config = dict(
    head_dim=64,
    activation='swiglu',
    norm_place='pre',
    parallel_block=False,
    init_std_up=0.0452,
    optimizer='soap_variant',
    beta2=0.95,
    schedule='cos',
    doc_mask=True,
    steps=2273,
    dataset='wikipedia_en',
)
Each number is 500 + 25 x the weight over the matrix's rms, rounded and kept within 0 to 999. Layers, rows and columns count from 0. Numbers have three digits each.

# layer 3 MLP down (transposed), 768x192, rms 0.116, rows 201-272, columns 128-191
474494533488521503457454499480522453527512511487529484459492499521512527527533487493477488557452503503485462507490522492513495520490530466530486503488482489453499518470478500494494517456457473
508453518498484507514449534496493499512502554482508501488491472499501527521463529542485472480487486526528519521509519504507500501465518521486523475495512502517471491545496539459456489505512484
498523521484452468511480471500493458541475505548465533523461490474476533487504515453495529509463492506509526451500460558414529504508504542488492493465492461523453517501488500483542471500520474
506512498522536519520528514453501484507515505555490478474502514495476539514513508458469564503455534484505508515522514526502507490530518503496518532524509527494514515490565489533468513513542518
540500481484489441518497501549494483497514497534485507475531509493482502454500493460523544522561478497544514465484518524501478537518494505507542501494506510516522504459526480483500489512478514
474513494506510498485494504502520498551477519535538477483517566534482541520526479507493450556525545520489481503458509508519488504479515571509527501524488516512516504437466543429473509521536552
519495480480518520506497506482486447481516477533495499507492481541524503521503522544539480470531519499478512505523515506463512483488544515507496527522527471505513465492469494458492510527451484
488506502531499526506509533476518472509480491458477473491497438492479530490507518513503533472484448516512475508506540488503474523461522506480517517508482469496483530457531504489565497494527519
512495496557482512495492509486524480543510509473513484517514499472520518480480491498479523512477507451508451511461490507468498492532456547488517472425494525495507487497498528495555513486507474
485503528528497504459507492477506511503499500526513497483493507504463495499474508531494486469473497504525505482545504519533506486456480496519505471487513480519483496494456522513524507495501509
541490487499488479538487499509463494486558485539502492514484522519543484593509473537470513501504495473516526542469512545495532492511445482496480498473499495498455491497533476448504476503511466
508519530483509512522528496494472506468488486473508484480496534513505438504511505515474477494509495502492517514506472523561501535532519480489518518499498495518523519502415494475542466482542507
473560494471534529508491484492527490547518478495519517493511543514489477512501507503456520482546491479502459486492515463545565484525496479510472485502516528541534463451482483519485527512476488
483478525564505494491498486495503525494478482523485550510463530485530511511532517503520531517534531468532463483482496496490513552470506475544510518465522528519534481502503509525530474534474477
489482514497446504539515537489452520507444500510502516483497503506518490514510442534518484504568505559486515482462449494530502486482511502458513539516471479528494481481491502451487498493467520
491517499473496457506479510486464504534467529470465433504474492529516519476492531519518498501512485547532512537489521467507462511491512505508504522521508488549495528548467438506500524465505499
492518521496504499512569466508513517491522511482507518504493453488517488486521511520491530475507479512502499501494473506495501491492505494497496498507507497508487472471512550506496493484469476
477490528545513520531467501515511515457524514493482494510479499536473494512507502467546571492526533497507469491454492506498484514486501540500498457452524485517488511458516502507487498510474484
476539481462512511490465492500457491488507495497505519521471529516482494520531523481526478524499485530511516569506532515494531479538491514478508493477483504498515492483524468537479472499529492
533451488515502479515522473523552480429514492489520464464469497470516450518518541513511517489477467466523466453535498554487501518502484493494502503490460514539506484521524534475571492505504483
523524511521522503532508482501536504485516466503458525492482511478504471504516512508516513514534467496497534496499508502533498480528500485489517513512495531498511515481510536505474513472513501
515484544548486498529504487494522479523549507482533466465481536511489524506471498501518551463487526505500497503454491492455528501472480491455491477504472508518527516482470557551486519473549494
521483476509471479495479554464516508455495510504482464514486515492500522483515469553546479507499528492500514493517498494547523546511461455465510567516501501501525458508489507470489524517490488
458490482497542500480488486481504454519528532496549509488545484470511523523491450487492475451481468481482503505505505476451460493499497526488481522473496481495473508485462408481498527496510493
516521406507474471531499508509437511503454489491470496521544532522519503484503530515497496463520499501514493489503522535497511490537487523503526486510475494505494510528476471506471444547484538
491473466509528520461472490475482483546518530480497521468515521472512487473509496509472521519487503513495507549497492461463503504471456476455488476487449480493514508538493494518465465473476520
511487479504503502474498497484470446527481481505512437497519551460495523495486459478503466513529512507476477493547535507504528486484474477519499506499459531460559501502443510505519482522522511
525510497507519491515465482505461538502526474485490509556504518512464514533491499483488455493492495509467509489521533490439512533480536523513465512500495492456513486470492543517477526477474467
473516548548507496516466501513479503533476523483478449461508494534447539498481511483437524492533501470501525470482533496516481511522485481491487530416517477508453501463502448517487494479530455
457514496495534490527519521508484474449533516443493502498479551515488499499491482521463499432494494504480494567501536481527518546497501484487501488528500515505540490460477529470507496478436478
514508520505508448504453482503507546507496474490506507484540452505498538514522479449499500503533504542483471506498462488512505502545511533485518480493490487482498525506456513509488518537537494
485566527525536539469493480481498512552459513488470519474467467553513503447508502487487494480512548540473486547500482495468445489490469509544511485495509478517489484508487512570472529526504509
489506469493488502467500514457525517566505494496492487512527478553465495514496519524519488529463523497451539564511482477515490516472530505502553506500462494518475503551509524502486502464526477
520512527509491507472487461530514508512482490464452561479489469518445495529519482498492469473521512493480487518469537476507460513497513487537473513490506510513461457504554527549452468455572503
494518544534496509490490496509463513504492495516516478520520527478573548472516508484495472522480524518536501495542477532506543508479519448485479497468515506444471524519495480505488518496507483
527509458498500519521502459546497527492516485521512477511504548461485495471488469470521483522505576542500494551460475517479473495493509502475488507519558522513527492514485496516461511553511483
484500512493511463518546534514472504497508523490464457460498493464474494550486512492534527532486506479490485505441508498440524529509469548498524519473499491495521520474532473491569499524446463
500525474485507532518525561501494508483474513467540510520543540517502512457525499503536492461486500512528489511498529493471479474490540508549472493491505559538508490486537491482497473481512498
497490493515512458486500477455515483502545533515538469476452513523489472488501495482512485463544540499438482489553503510500513527428478500482508483502465506482503528464478512505528493498504481
486466458485456520519483452480507492518511484484493528531457523513544513525528514496528502533503531499466534475509475504445498492509488493482518528530501536525499470505462506471481487480507502
522506502451568522490506512447469496510514484492521512506515507480486490523475505524470490503488473516477485472522481536525513484465461462457488494472473482503506470539481483521485510522521486
512498496515511495503517485533488508507516497467486481497482507465514491518542510495513466553543517498455472541505521507527532458465506488538505531486494470502516480468513530459463467480516520
483512473463467477481485502530526513474532498465500498525503469506462505483519542511498461496519522458485483498487517491476534474499511511520509509510501536542505534516478490465524487525525515
487498523537454513517456514516491481483496466494491506488500502451539499508508490525482529499467548535477502502500484433542472567499475466497443522521524538459517473457537470515496489498484511
496432499529511493485511484502479483460484492504505492519478529472498491514467500520537531555503505525546475524491495486542475486448496562472494485451536525457473481527503504520501493509477524
494504466480489481506494512475509472460483468451493477535474470461503457505531498515507508506511487530497520522535488524521550507503479499500496522474489475496485475470494524462470480503524520
492484531512503501521557486503477487446531508539418496485483530472482485527497469526480516527508483476493524515498523491457518507501494509535526498505503512509544527461549519510503513521436482
494478510531431528476459508522426530486529523485498504520524484456498480512437482487523495543436471485478515490508508460536499569546518492504495515480503541483521510484498505504499535532480507
510494457481517505492499547545528483521482474463508500520493535479487447558547473501520494513554499477521496503498466521526481511466485480475540481532519484469506499447489537490473515437513507
501534498440516487469469502525498513504496536488465473523514531493521501500489545483511479504486511529494507477483513489490487522512442518467522539499483509556467517502529455501481512514483518
506470553513545454496502461542545530508465487469502522494509547526482500486512462512490508515513548504516524468460518511543504517464479523506547483468495498530515467481545495502485490497471519
483537511463502510522483523521510486507547509491475499522516519540497512468493441500537519496510478532495518507486494478482495539524495483481554465480520506512531530464485500534528503476524487
530496525523505507466510468497480463512468507477497441486516448489459502468490540428485508520541436506503469532528508485476526473458531495492482480502475529560479528492478461491525552538451451
554532454454529498500524472541478476504503482493481489503499470535513522445516474479489494545492507440509478455478505504504512488560542514465491503454498515505491507484512495500517515520457506
543490489532488515512493486469497488497516465475499470496542508513497509460528483536488464462453511479551515460490498480510494521502486516489466499499505498462529474497491484462497447520484494
518458528498481491459489510505465474492545485517518494535451544500512495445474480480510535470455514534486513537551528530484484566434501478494489499495492476479532550480520484476528504490518501
520474476500496482503528521490476540517494516487491502482508511523535533528482539485495480518510515484503568498506500509524527522486504465472512465521515498519424520513500471495518459500535464
460497444468499489503539483486478475503527487470537482513517522495475537518460491480509520498520496485485565455545487499514481465486509507508509524475552482507518476512463497494527497532531466
549523490466526501499483469501488527480506468519502487475461523497524457463543523457505558499468522494501456518476515507492489517493496452475487501481541494476509514515517519502445486561481471
496520503466501513487520502546490484508529473500505484496484534518508512492484495499526523551519495480525484482474516510491464506537497488490509535476474466495501535488503536472509485473470473
465498497527497482500511469482511467484478444474495532531534533506524525450519497505510505504461556472518476531518481496517472511504470490546469488515505467507504499482518476550533529466483491
459514508482498479494492507514492489467482523497513470539492473473482535511487486507511529495516480500482551554493514493508527455496508488521554506486546511500454508533498505502451505472476460
501498503535522495461509498521466483487507522463508500483471525559460539493563499523481528530483570502522510501484556459527517513502518497509513490501541505513516463522518504500520541527500486
526480450507482480513490555464520466496513491508535509477496517523473489462499547485442501491484491484494450464503535487510451479490451511527510510502493516492501469571478482525460494471481522
532536502468500511503502466527477507541513494520480497506491523466486532456521553478498484505508493514482502488536440489519529505504497479469500501493519469481522512523473505483485529531504531
496533509494475498501498509474475456504453516538479488528472536492437523461488501556477500523504511474517508477522510492436469509496503492464537484509526465486476492522511492455515467530483524
515474480473496467473525463472491474485434530487522512505518478479493541486490479515529503486411499502506507488476461534494474493550473516478478513510520445487467521497470494509506498550527439
486511519482500489511524488499502516499462462475546487526453514501489480501485530542490482499510485482500485527525545500528491420514543464481509479484523535485470474510515507483529476546514468
473487483488482515551487497519503475541507530475544533506425477478490449508490493525453442526500468473514466538508443536496510479535539562502492499470495466498438491530506531520498553533500506
501457506495462502492493483509518471496503495467536481484478488487532539502534485500503470498489514506488513517525528540503529477523474475535508502500492467522524472445487519473520534511490525
479499482494536523471475476480486526477480514466512514484514512505476472501520504518505510524484486490526511478504487484458461503486505513468482520496517496473506477469513486495539507484523526
511520508488477542485498474533526532505477525503538511527513486491505492523465508452467448473464496483487512500523498518529500471465510539536495557516512504484528498515526531540530457513508505
# layer 3 MLP gate, 768x192, rms 0.128, rows 202-272, columns 128-191
472456531518502473476495521508460503489521461472519522485473493514560460498540489507490501491525481482550486503512495516474516492566499543496473494496468480524497452457498514527504492519463512
520526502486484483538535547524510474534563499509550530472497496511467503499517482447466535467532513454492473533487509562486533480491484489450515490446519538499528483521446477538538489462502502
520522530475495473474500447515450566527523483464465528457523500431465480520475515472552527516487528478506530492533527501509511506479472512513453512545506500489481478460463496523497450490483529
489505478529464515503521496527500464532499495505519512499518508495504481483472525523514502495491493519521494511515490510476508490495531508457481464533513522502516516468517510540474514506477496
489498484527523523557525495559526515520526484446508456513490431541479461495505541521443488505543482529472515567469502504490489508464473512431485481491491485491528509478481493494488488480502504
518491495529507504480512498478500498505503513514534481491509453492494498531477526503511510481498483535505528489565475481460485506470458531436523519513520486511517505493504496450515552458484527
529515495497516524496478504517487527521476485448547512504504505524466561476446450444505505508474496473524498560451522475516509477494503469485481485462515511500524503403511483526521513544488498
493498516514477476477526517466505519486477491483489505466532515547502519498449570447494496550470507512510462522450476492517534495570521501494520460500466520519456482466530510512556550510487481
500540475536506476487529486488506505501537475473502479502476523492490513475479532508484499467467491490479476502504505529513500478504496523556498513487497502494541464480485521480539521494501497
416537519506464503493469478489481534509506456535477487486495502527542536456488459490467498519524460521477499525497500503512506497474447464514510517509518513510531495454508491555510523498519490
522535505502477528505515464512462536458451501506463469484508469482522466513525502471519582546514510504455523521523478493518479542520511500490466505517503503499512477501509481521467519511484507
489561513535523517479525451508513506458473502471488489501506464509533482530484472481487490499504485503468544507484494479509526431449556506493478501477544494507444519491467486514511550476462513
469547462487495490539532517517499504536502469454489525451461457470542515466485495476518520473488501498510537500507489514506514515485530521479501516508528530463500511479505465480515524496492438
518467521473509505480510469488472489484528526493512499475508513493531517531475477496513472495523525451473450542519474491510479456516492507468504513454479491515508495501482484485547486534534497
472471493506488506515530499531517477526493504520555493533501496517465505513505533440526493469501491565519523538498473520498489511522483507504488501486490514541485507521520500568537544467495520
521502497534488514494535482478479563498489496466492487505536453497468508503526484518533500509522522476507505527497482487468549506562514498514493519509517501519459492503505472458495504496489447
476472502456532503544509500459488455497503487495479475458526490478510456488522472516517521479493522480495507497478478504496469520495512468505474494512462470482485509502524477517493474512520471
449519464510501518499488481485532492449504491519481490484490485515509481484483496479503550493462454478511492524516503522527493503493453492497513532487502517543494458479454492484506529505493537
510515501560482498485526486519499470481528445502499493501494479489524528510475530493471504452474514479501482499478500501553466506513523471488515450483504562482468506470509460537532535499486523
531530518537505519497476494523493507513491475525508546528505481499509463504543459480516503557506468506497487528501548490508500500545450522473478494456506484459484510526519508535468517500498462
513516523499472503493490513541481502518483529491488471477517446480516473499520516488471502456524503530515503484524482507511458482495494537512520512508505494482468493535483471481491511517477495
476528523523492516504480522454508501496530509530479493517496503489499456501497501483493535519471466501492506513515565483524477442503510497477533463519457501473498526475515490504488483519463500
543503500510480500486547497520487518491497467501512479492506526504492511491477475497477478493529462536514504458508500543507528486541521511459518449479530504490448496483501503489489488502494479
481471490466484521530489497523502491491428529523456502496516512534482491481487521472473521511483537544492490480520549520546484472542520477527541528464498485523489438496487489482467479497476502
509506497514487491450528452503480488523490546495490525496468485506497480488484477496518527504521528511510506523478489504518492465536522515500512539477509475554476509523509510507526506480494470
499517523484505494454508511545501520539505508486472471564488506498513481512549565536478532480520461494507513515503529506512549499524483516536484487441488470489498512510502521498503502498503454
488439493552463512522516494475464509561504472490465497506501541443533431476506522532506480484493444522525496466549515479509530478521488524512497576482487471446449542504496531503522489511505494
461488505467528498527527491480533501478450487477522474520502495485485495481535511493487535576506511507514580469506517521503489527501445541490492470508474527477530502523511522461511528497456479
485468485479468472509513534529508495482449494460466443511531491475508460448514504496492546481516485482542505472484451553512516491489465505529507477499503560466476520522530491537505476471475484
456551501497486516450508481498517517532553482494532516475529482486528475482501508473480561508508534504490494500501527488500480482473479529518468476507477483486506516529482505480534529555470488
487506476495503497504498502538514549492494485508488475490562521492494476518462491533526453522444480521523522510495507488497527530508509493503494501506494472517532482510514482526523476523514500
513534529471498523479503450516523515490463491499468484515517495475484518495528512514475515529502501431495500518516493491491527488537470471512479549525464489496511484461578495489484513533504501
502474480518518492516479518530539548492472491494529477483526495450492517501484508479503533472480498488501479502536509501506475455499543545484540492486505499482471486469463491507451524502433492
484498463488547554502494482441539473520476522512501535511458496494475450485534500483464494514512535490482503437454462462469488467485494482532518468504510497470477509505511511508520485484503452
519481514536507482521525523522503464583496529464495501521505506493453542449496515513502491498540546494475523518480522468487483527491482505493514466476553491514519544515471522498455484439525475
476492469483552512517512530489486491491522484537518491501518511511499517471500488478506466510512493519508458527494515487509512476500450543512505535505537502522481503463526510530520501465493441
498465550495495483463538506522469533494517549482457473504527519498499458498487537462495511456485437463496485457505509500518473503543523467461446518535468457523442501514504492484486516519559526
493515513499456461475546495467484472509531497508512511518523478502494508497505514497473501481500481502520452492510544482530453489465461505492490474474493486515466527472507486534483533502477465
494578494465497537468431469507504543496522475488496523513471549497519520469519510465539505504452505492510512494491540527539478482494527519491512509525501470558491493508485512513480529494537528
488525450537499514502436482530485498491476491497502481470534466527440483459452525530507520489536497505497513500451475487505527471467505476471475496529512544539493511474525492515501536537511525
497495502511508529487462471481565481540471493497484515460492507519486471528501495488523556460450475487489514481534516488499461490452483491499447520512491510511508471506460465538542518467482494
557525508507507477505520454485490480542491519519505482538492493512543509501505482480494528516537548512459481494495484503489509498491475481474499481467503508509515541540518516494499528510501537
491488468551499525485501483553505501474465482496452447519528488510472539491477493508499472505474503479547490547491481536494480493479522529489543458479481525471475509524521498488460570482570520
516513476511511490522526473503519508522480463486465465537475519487512540461480502526483519525504501488480527512501520506478516523480505516511486492499504493496535505519514501468488520481462495
485500492523524468498516468484494470491521483502505460519505493493484500462496531484540495497496489500479493491503499536494466505488522492468517517487519502492518499501471496519449470514470512
475503460524480511489467504484481502470457539468475529510510529487478506485525475521536453478491484510545543514489484488513489516446507511491481521474494487462463551517494490476527499488511529
460492547490486497490485499490497491454455483476524483529528469525518465507485511468485560495514521489457478492471495450509514513540477499519470509501483491514527503452515509498499530467489487
524511464494513492486517496515501529482479507507481493532515525521511500500498483535501528518521507551460521505528546506496537443527485495530478508461455508503497476487522492507503533499469483
511494473523486515510484503473516511516527495519458464537531498467528508510509445463491498489513513509481502510500484518493470514451472550495549494524466557509470511557525531493503498452487530
481487481518495514496530513502526497529511532544524510476500453449462494530490502448502513485555488491468520482504445498500532485483453469458538472507482478542511538478530485571517509530494505
512514514506477464497508485458493486518525480510524467494501510479526478503443485522471491519487524506474476490496508472485484517492531453508484515452486485483512518499487487479471498504522494
476521535504506486517524474485481566477517504463549491472542474508498522515482494467524515499458506480514542497474512516488505467509489528498504487478528513491533519504457506487511521488466480
490512489497526524506482507504481522489513533495519491466488475549506504486509540537490482515520512492561494461492483523506505527528517502470554537429473524499471525512464543542494524475480530
479521537469530502492470540503511512479511493494485552432471523485486480503496514486486500492463506528534509479493538528525544496477505507518449489505509543496494520510483441489503539514466517
518522559511525531503496481513498469530492530500496493502484507513478476476494462454533530485471500448502537518511539441473522500501476469473456524450474444499483500471504553507491444523503532
500476535496450514515523468493519486511479490490516505524461480493535526506504491487484525529514517511490473505504520513506536469498486495494507488487517535507483542512448533483558485551456522
464492473515527526534524491494483493523500492471499480521499488527481466493495462514492526509480497499468516501556518476485497518531468506497531492521511544513513496493472464498493508513496506
457520450531478449518507475475470542520521488521529490519505544476514507495488490496560459490542540514478531515520536483480490494509442473473517469493555472522516498500492517514505533512491517
463529477510468510490502543509475504501487496465510532518510497516447492512457491477490478491508499512480498502470529503482512528503477571489506508490513532511476503480484553524536480519481515
521487534525486493497502494518446514514510504505554470549518505546558471493519488436491495512518464493501514539530523500495535480549493464461517461485525528502503495471482525500470540531472508
464443482535493515513455512476508473433497468560517531517500505536503520508478538487475491487467508492444498539462494506502535493480506474532496476495493488508479487519499469492485526514485517
380530526487493520500461511532487504501552520561515532471490524490528509533527499472512543523520528520471469485533472511499512482478516523509513504479477518488474490494528504513498509538537488
497478490505494554511504501511514453529512458470451470508504508516442482479531515502500528491497521514488442507472517506496577488524531475522467493473476505503534495443497474512517460483557544
488496508522484482515531509526525526482508486494483536505505503487541479522485505514517486515487547465518534486505474479472497492465541523497489557485470460471501466481489531488499534512556546
463501454508507466511485550507503526510476488463492487468485452469475486532518514478511524458452452569496502483485515565563548523483500482497498500496530476483559461471495474500503500556514493
507473445536503492519499544502540477495508495515491486514465474459486549472483528508514479488528497502561502522466490487488506445502538534485483550455547473526507489488501484460494501516494516
518452515500505548522473483513545522512507517457507541519484498511502513484529517484486532482475452495484534502484533505509509489504519490515498503489516516509466558495540469497522488531498518
494492511520475490527479512488538506469421442464476486516503485503485472480525545532478508452477520567503502451458536520452492514451540495486494487511519494499527457436496473487484497519502502
496493488482457503459471504497487531513494484539540514523517458531477496496557498520522461487532484527534486516488490474475502512469484492490557508518527489504476492497484504497430455505523506
470461434433477546483498492508529505483474475514514496498531473490546470443475495532543510494480501485492518466460548506520518514461514511545496561476449498451495514435539500513495479477475461
484537503477482533493517501470494522492505512482449473524513500513480512447499467515513491531534507497514467486532438479511495504480507472460472475534455563521507513511519517531522492536476520
# layer 3 MLP up, 768x192, rms 0.126, rows 202-272, columns 128-191
493520508521491523497481498511454441484489501498487482512471473472512518437489514517540481511487541516504511554489494516519473495517511488524538488519516484487540488491505562523487530499516504
456486493491513552457474513517524541514523515524489513489515513503491507484543483528479517499502502477488518498449467499502516487455498502512549489516502483475482487494528523515502522487520512
496544537468513513520505515535502450502489517529549503515490505524535524457504538476524525503518455490483460529519519494451485502542489462514474513455448512487518530449565497492413544503538484
526524469487516534522508482504498488484547543512493512503462555522509508520502515481514507465469481519477506482528485537466499495481489557523487495505454471546486464539461497467527541524530480
513494481478458504492512509504486497492473519510510499509485503470500474485493487453519505479523440458484531495494470505491531488518507560525534529528521442500485476498477485530522442465498482
504510487494530527484452494509478490503503527474496534492507513493504494497504510519481476504544536505506538426476510506477538505504445480500479474527552476501491500479446504497513485505511494
502552481488563487446529483515469477462481530485486474473515518533500462468518479493530481482493444557522506547540496529489512510491512467465486518534575503502484546526466520532517481473486489
487527499482509518542484514498522528498513487509513499511532464497485527508526472470513519498516509528545512544529497419508489508543518501538532548469510493425499485513500532529514533548518502
517522492478534480515454532471517499535498518534526532469544511526536511516518492464466532506505499498499513534498543475481511510483464493507506501514511490520492502489522481478511502509469503
462467487545515453509523494474541500529469535511514552517518497495506463485502513505483436464541505492561549457521492485458472499492518485513481476498540485494499463489508509493534509478507492
490555542512509502494508458469496456545446506511520479483487515502494496516471504516476484502500511491485486488530480507465484470495484518478509489490520519488497509507493550518504441584487475
496480539480505549480513539476495497541531500537530506505495519471491518497536485516568516479501535482523510550536483485534517517490508512556455544528499532529522501466478534530452504511500476
499522484536514491479533516477499495467535494475562478491496502501495514506504504497516488522525509503496465498445494508509510464444464509496501463510484521511504514479483498500522520519468536
500478456509467509521483513455498484487513429506493513499475495485501514542497479504514478520507520462464503520516543433519520525511526519463473498483467481503465499469534541524456493533515450
491509470472496499559497511504534518490517537515496492539537513499506477548520471495492498535508493454490527482521490446487511492513507545512491490531482509465480486485470535518496489500467510
526498494533461468529502523458486522510526538503482466506503506496480532523529478514489467508463455531482512529486523530500518484514464539559516506494484537499508483495503481478519509534486494
449485485486484469473513506492521491475558485432508460458524456498483464506537509497492444519487487527538581486486506521508451480494470511524494545477501518448522480521513470519523484507517478
488511496500516496517501465481514493535479519506504516523507469558503491449504527539496515505501458502486499492504507509542485518469470472505513513427511531541536501457480473523490500488504471
540552443484509478512498514493471516495499497493500468526487511501508506509537506475490541491501492478523504524516509496493486528502489512456527493456499500523480528500477458503489523517499520
544533481497489509484527504514508512534498477481511538538423514514516503511530475494505485560494483488532471512456497531520508476544480540491497516455515515455505509507540497560509519509472461
485486530500516511537509534468461499487500477508505533516457482497484497517487495541514511526492514492520502511498484440494535482515526454463514478492545515529519499483531501525480488505507484
523534478510485491512537552453482501462511496468507486502467530514500522489516480515479533496514490552532450506502508492466556521502529514529525481534503476448506495457502476502503518529481469
495499442496501527506514536530490479522482417469467476548520504496477476459479504529508457481539498507493551504486451491463511478496534550485518472490471474527469533513506487511441487534511497
490455473507487464493553513515518516521487460539493498523508512495452480489493549518491521460523517555529499498493526530479477489521460518538513513529458469526505437504470481459518546509484536
450542479496505479533496493467491469486485527512482481474525478516491523457543470537510509535489495500494501511469476506480492457520502486479513508462515481511450505517486520508523499485491523
499514509488439512523512514462491544482509504537499482489473533514488480498472469457480470537522504543457521532526452499515502518535501526502442507535484522538500519499509497502500471485479551
494550555518524480478471459472478515482470520493487475491490507530574480483507475516513447499521491480479499484538491496462520534499506467476517458555511472512468511471488530448421499501455531
481490523516535497501514491517578479500511492548497559513491511540493488461457465488538514517453468489476499534562461513526539485487521459457521479492460532533531486500475570510495533515460468
509519457505542530498483536452493516500522467471551505473517560524535474502500521488497552456494506508540506506476508517528535509434500487533518479495496549478494457508477525514537500477478540
512535498482456489508542514504507492531500520491478492461478455459517519503482529478527488487505554478517494463484502509479463505446518491473467514449511498488498520535487491516501507463481474
434538459473553546503489445482504478483489466526521507436495485449484472449485494483517536440509476509475519548506480497493501509527540491502468524488492530458479521486498503520502446476555524
486523537546505524451477555517526504481519506449533491485522574506527468520539504502486487518500517467464510484516503460519502498522509530472514532545512465490506537533478491496476458464424474
495544479466530518470546487492496502485524519521477496510486494547517511500492524482514467515469455501477503501488488487514459551477482485518464517520514509518505453528454505496498498524535505
550496514521495456506525503518506517472511491499485472526505489519443523525502495539511495480514491549503494517482477478503476461519505451503499511464475471494546530476497519497469471491477553
492500470468560534459467470538502524504457496487509555489512522515521494522549475494482522552487459498490496473454455488549502486514476478498487503516518545526486479479525471468482451505501481
471473500541535551460483527515472517534495522470529524469515510530479520440488508533471502492512499506480472508525474477511486463551520554503479485495573540524478473472530521516520504495484486
537511478517493525508533516502524505466539486533542486519507469481456517489512497482482474498481528469467485482600508548471491506516518544498512487501533512445478453489519512541506488524495477
532495535503486459509523502505443464526519514512469469466490477511440478509500519528492450510482467516521509513511518497489463488474477501552502471479505549525513502501527543541501520495499482
514466475540491505501508502513510469497525473457526502516518524471464465515475524557520517481469503494501518492481519492517462487494468505485514532505504533445497480494521496554538521498466492
493492549503521491487552490504525496487541480528500501537539464502473482516505549468555494492519526534464507550519504464463518515501508524488495471467551476496512512488540483507542473488510495
514508483531489486512488502465495536527481487498516495537488458458508483460512529470493482506520448489510509502470496510496537517507537468511569519513469488496458496468531513504499478501481512
494495505470502518491533537520472475459457517523442502491472476473481486495503513504524473463484477502517475532507528499495512522460503542508486497463507484532498469512538487470507520485481505
484523516551532479499493514515559499482507505499479504494479492500515492495485472470456542466471515483505492491476489484496499509429567513478505468443512509513506517503522517486503494506485502
522470509483504474529496457532518498521493467476494544503528535519456512488526547479498540506512484507521507466462517496546498499508496512496485476513517493513471529479476498513531507508501514
493509482500551503497513507481555489470525532503506516499448459519547490439470474509526513469530509497513492481534467495499471499471487547506483453498533537498498500530524492461479510505502510
547511524476523494481498504476477471490509505515479516508497496515496478508489491490449461507497473523467479548515526463509471502518478489481511467487476506528495481466538487504500510525489470
530491530503469500518511489491487471464466462494461537521484521546523564510527558519485514555516537523449448496482502503523466496528511536510520480521479494452510451505525492516478484507515467
556497539494514515553536541486534475496504523504477480509539481509482512544506503518505529514487476442479489541455538510510496476515486487497513502501492491534547521542512488542508523531495525
529471485548520554540465475491476546522511484505474460514556507481509517508454486485517452482479492500521542489515518539500512508468514493491467498514484516517459517543521515482483507483473523
494519512453498478518540523494505426522535529499509475464528487473468507533523537517457446493483487467462538499537515509485530491509483503485453521453472505535509485472537487491500546522514510
468473498512546468509513496482474541536551505478533495489455516493478487493527525513492520456510456473477478484500484456515505478520483532508486529511494500492499497538514494468494475486472488
503488563508530470486543490479496489495508485508511438493546488496477519502480512463465522528507450524496557490498528546479508488461495505507440441508531493496529529461493529459514478535530454
484502499504533476502504499498563534512508502485489496507486496545493528531514488489479560509543470507533485484523499515487526539531498466467501533497504465453495477495479513530510506484477510
529492521511479486534531498497500478507494532516511533528532468522519547538506489557494494531533474521479509508500532522492490527465511524479518543533459502459518491518480471490471455509469544
510490464512510509508470494525511529529489536513446552504519470508520513498495491520537510530465496486542464520549520475513534528468500498520513517519510497514450488466529488501475503488492446
525502485534475523482507529519503500510492508502466501507473512507456482472490472506520506501496495480481509498547520506521562504513491504531465476519530477493544502505505490525469510502498491
497461505502475506491476446531515491463531490468494503474478549503563510475519475456499523472528467502553477525475533479496571504493476454479540479468533505525533499486499509508491503485504504
474484485509530498543473508468501508519506482490512505521500496516552442493542497484494499472513503532530496525494479473494485502519475478567479487479490490537560455500479515451517510524540441
504492493518451542490498539528504524456472502478439473499489501517470438507455503484501506512503434502508473479528493501488467487532499500539480496472488542519501520482498494497495508552493522
497525488514468515499483496491505517484544490509508514492489510475463504523504490493517483496515546463497475493503540513501516512485445512512452496508482527526502478478523523528492554513500513
499474491482510500468515503447504560501534504523522492455532501520491495549516478504515536523463441520463450556509490481534491511517483489478498485486535489514477487531489469519512517495480509
489490517511512478466511516487487542496458523429496477481497492495487479522488492497503540475558504493472488461506506477520480469529484508493544492486500521489521505454439484546476476494529475
509513481528490552506486457498497450505485496488513534480492503536537497540451464531516491458509476462541499462497479507514487489465497470470469498539519535541463526478513480453465493534503458
526513504510470481531509506451482493521503509544481463514495528518493504491536447474492539491506470497540472520512480512488504504521468476464514472516529544453526483513497478475521509503520470
520497499528456466499489478480426498491495504497526483506451506488495550518501509526511417535450498510509476469491464476511503483529517513474459517497493500450496488506429479499509502492520451
466501503524492503534489536524467533487497513506495538499451492532502490460458483504549476472469538552481499497491508528481495496542460546503504510509512509529496467494467517481543523563502462
456512520512524485471492511498475513481515486543513530538510525496497507532513526553452522489489541490489512512519530456492493477483525508508519515512513490458495453496544469501542511530478528
523527525472450505491512526497531479486506511508526487501496500520504483531464502494505524446499480514470466453437469553519583466502481526457497494533528523491490482489448516509515475477533464
491476472529539516511456513505505538518527461486488501500490530519472485521470508520485522486511521493526491514471504489495488515505528536498509501504506527513491514510538489491505548487493488
497531533545519447530502496528519488500535495495534514576517492536503497481542521500487501552511536510528528559511477493526522526526419528469466495488493493539504526501492579533471462493528461
521500484478501498517512491477470504492514501501470495492501516515470491507521476479503490524452507505537496491539483528450517533512485501505500471569481494509510529496531492513498539483477501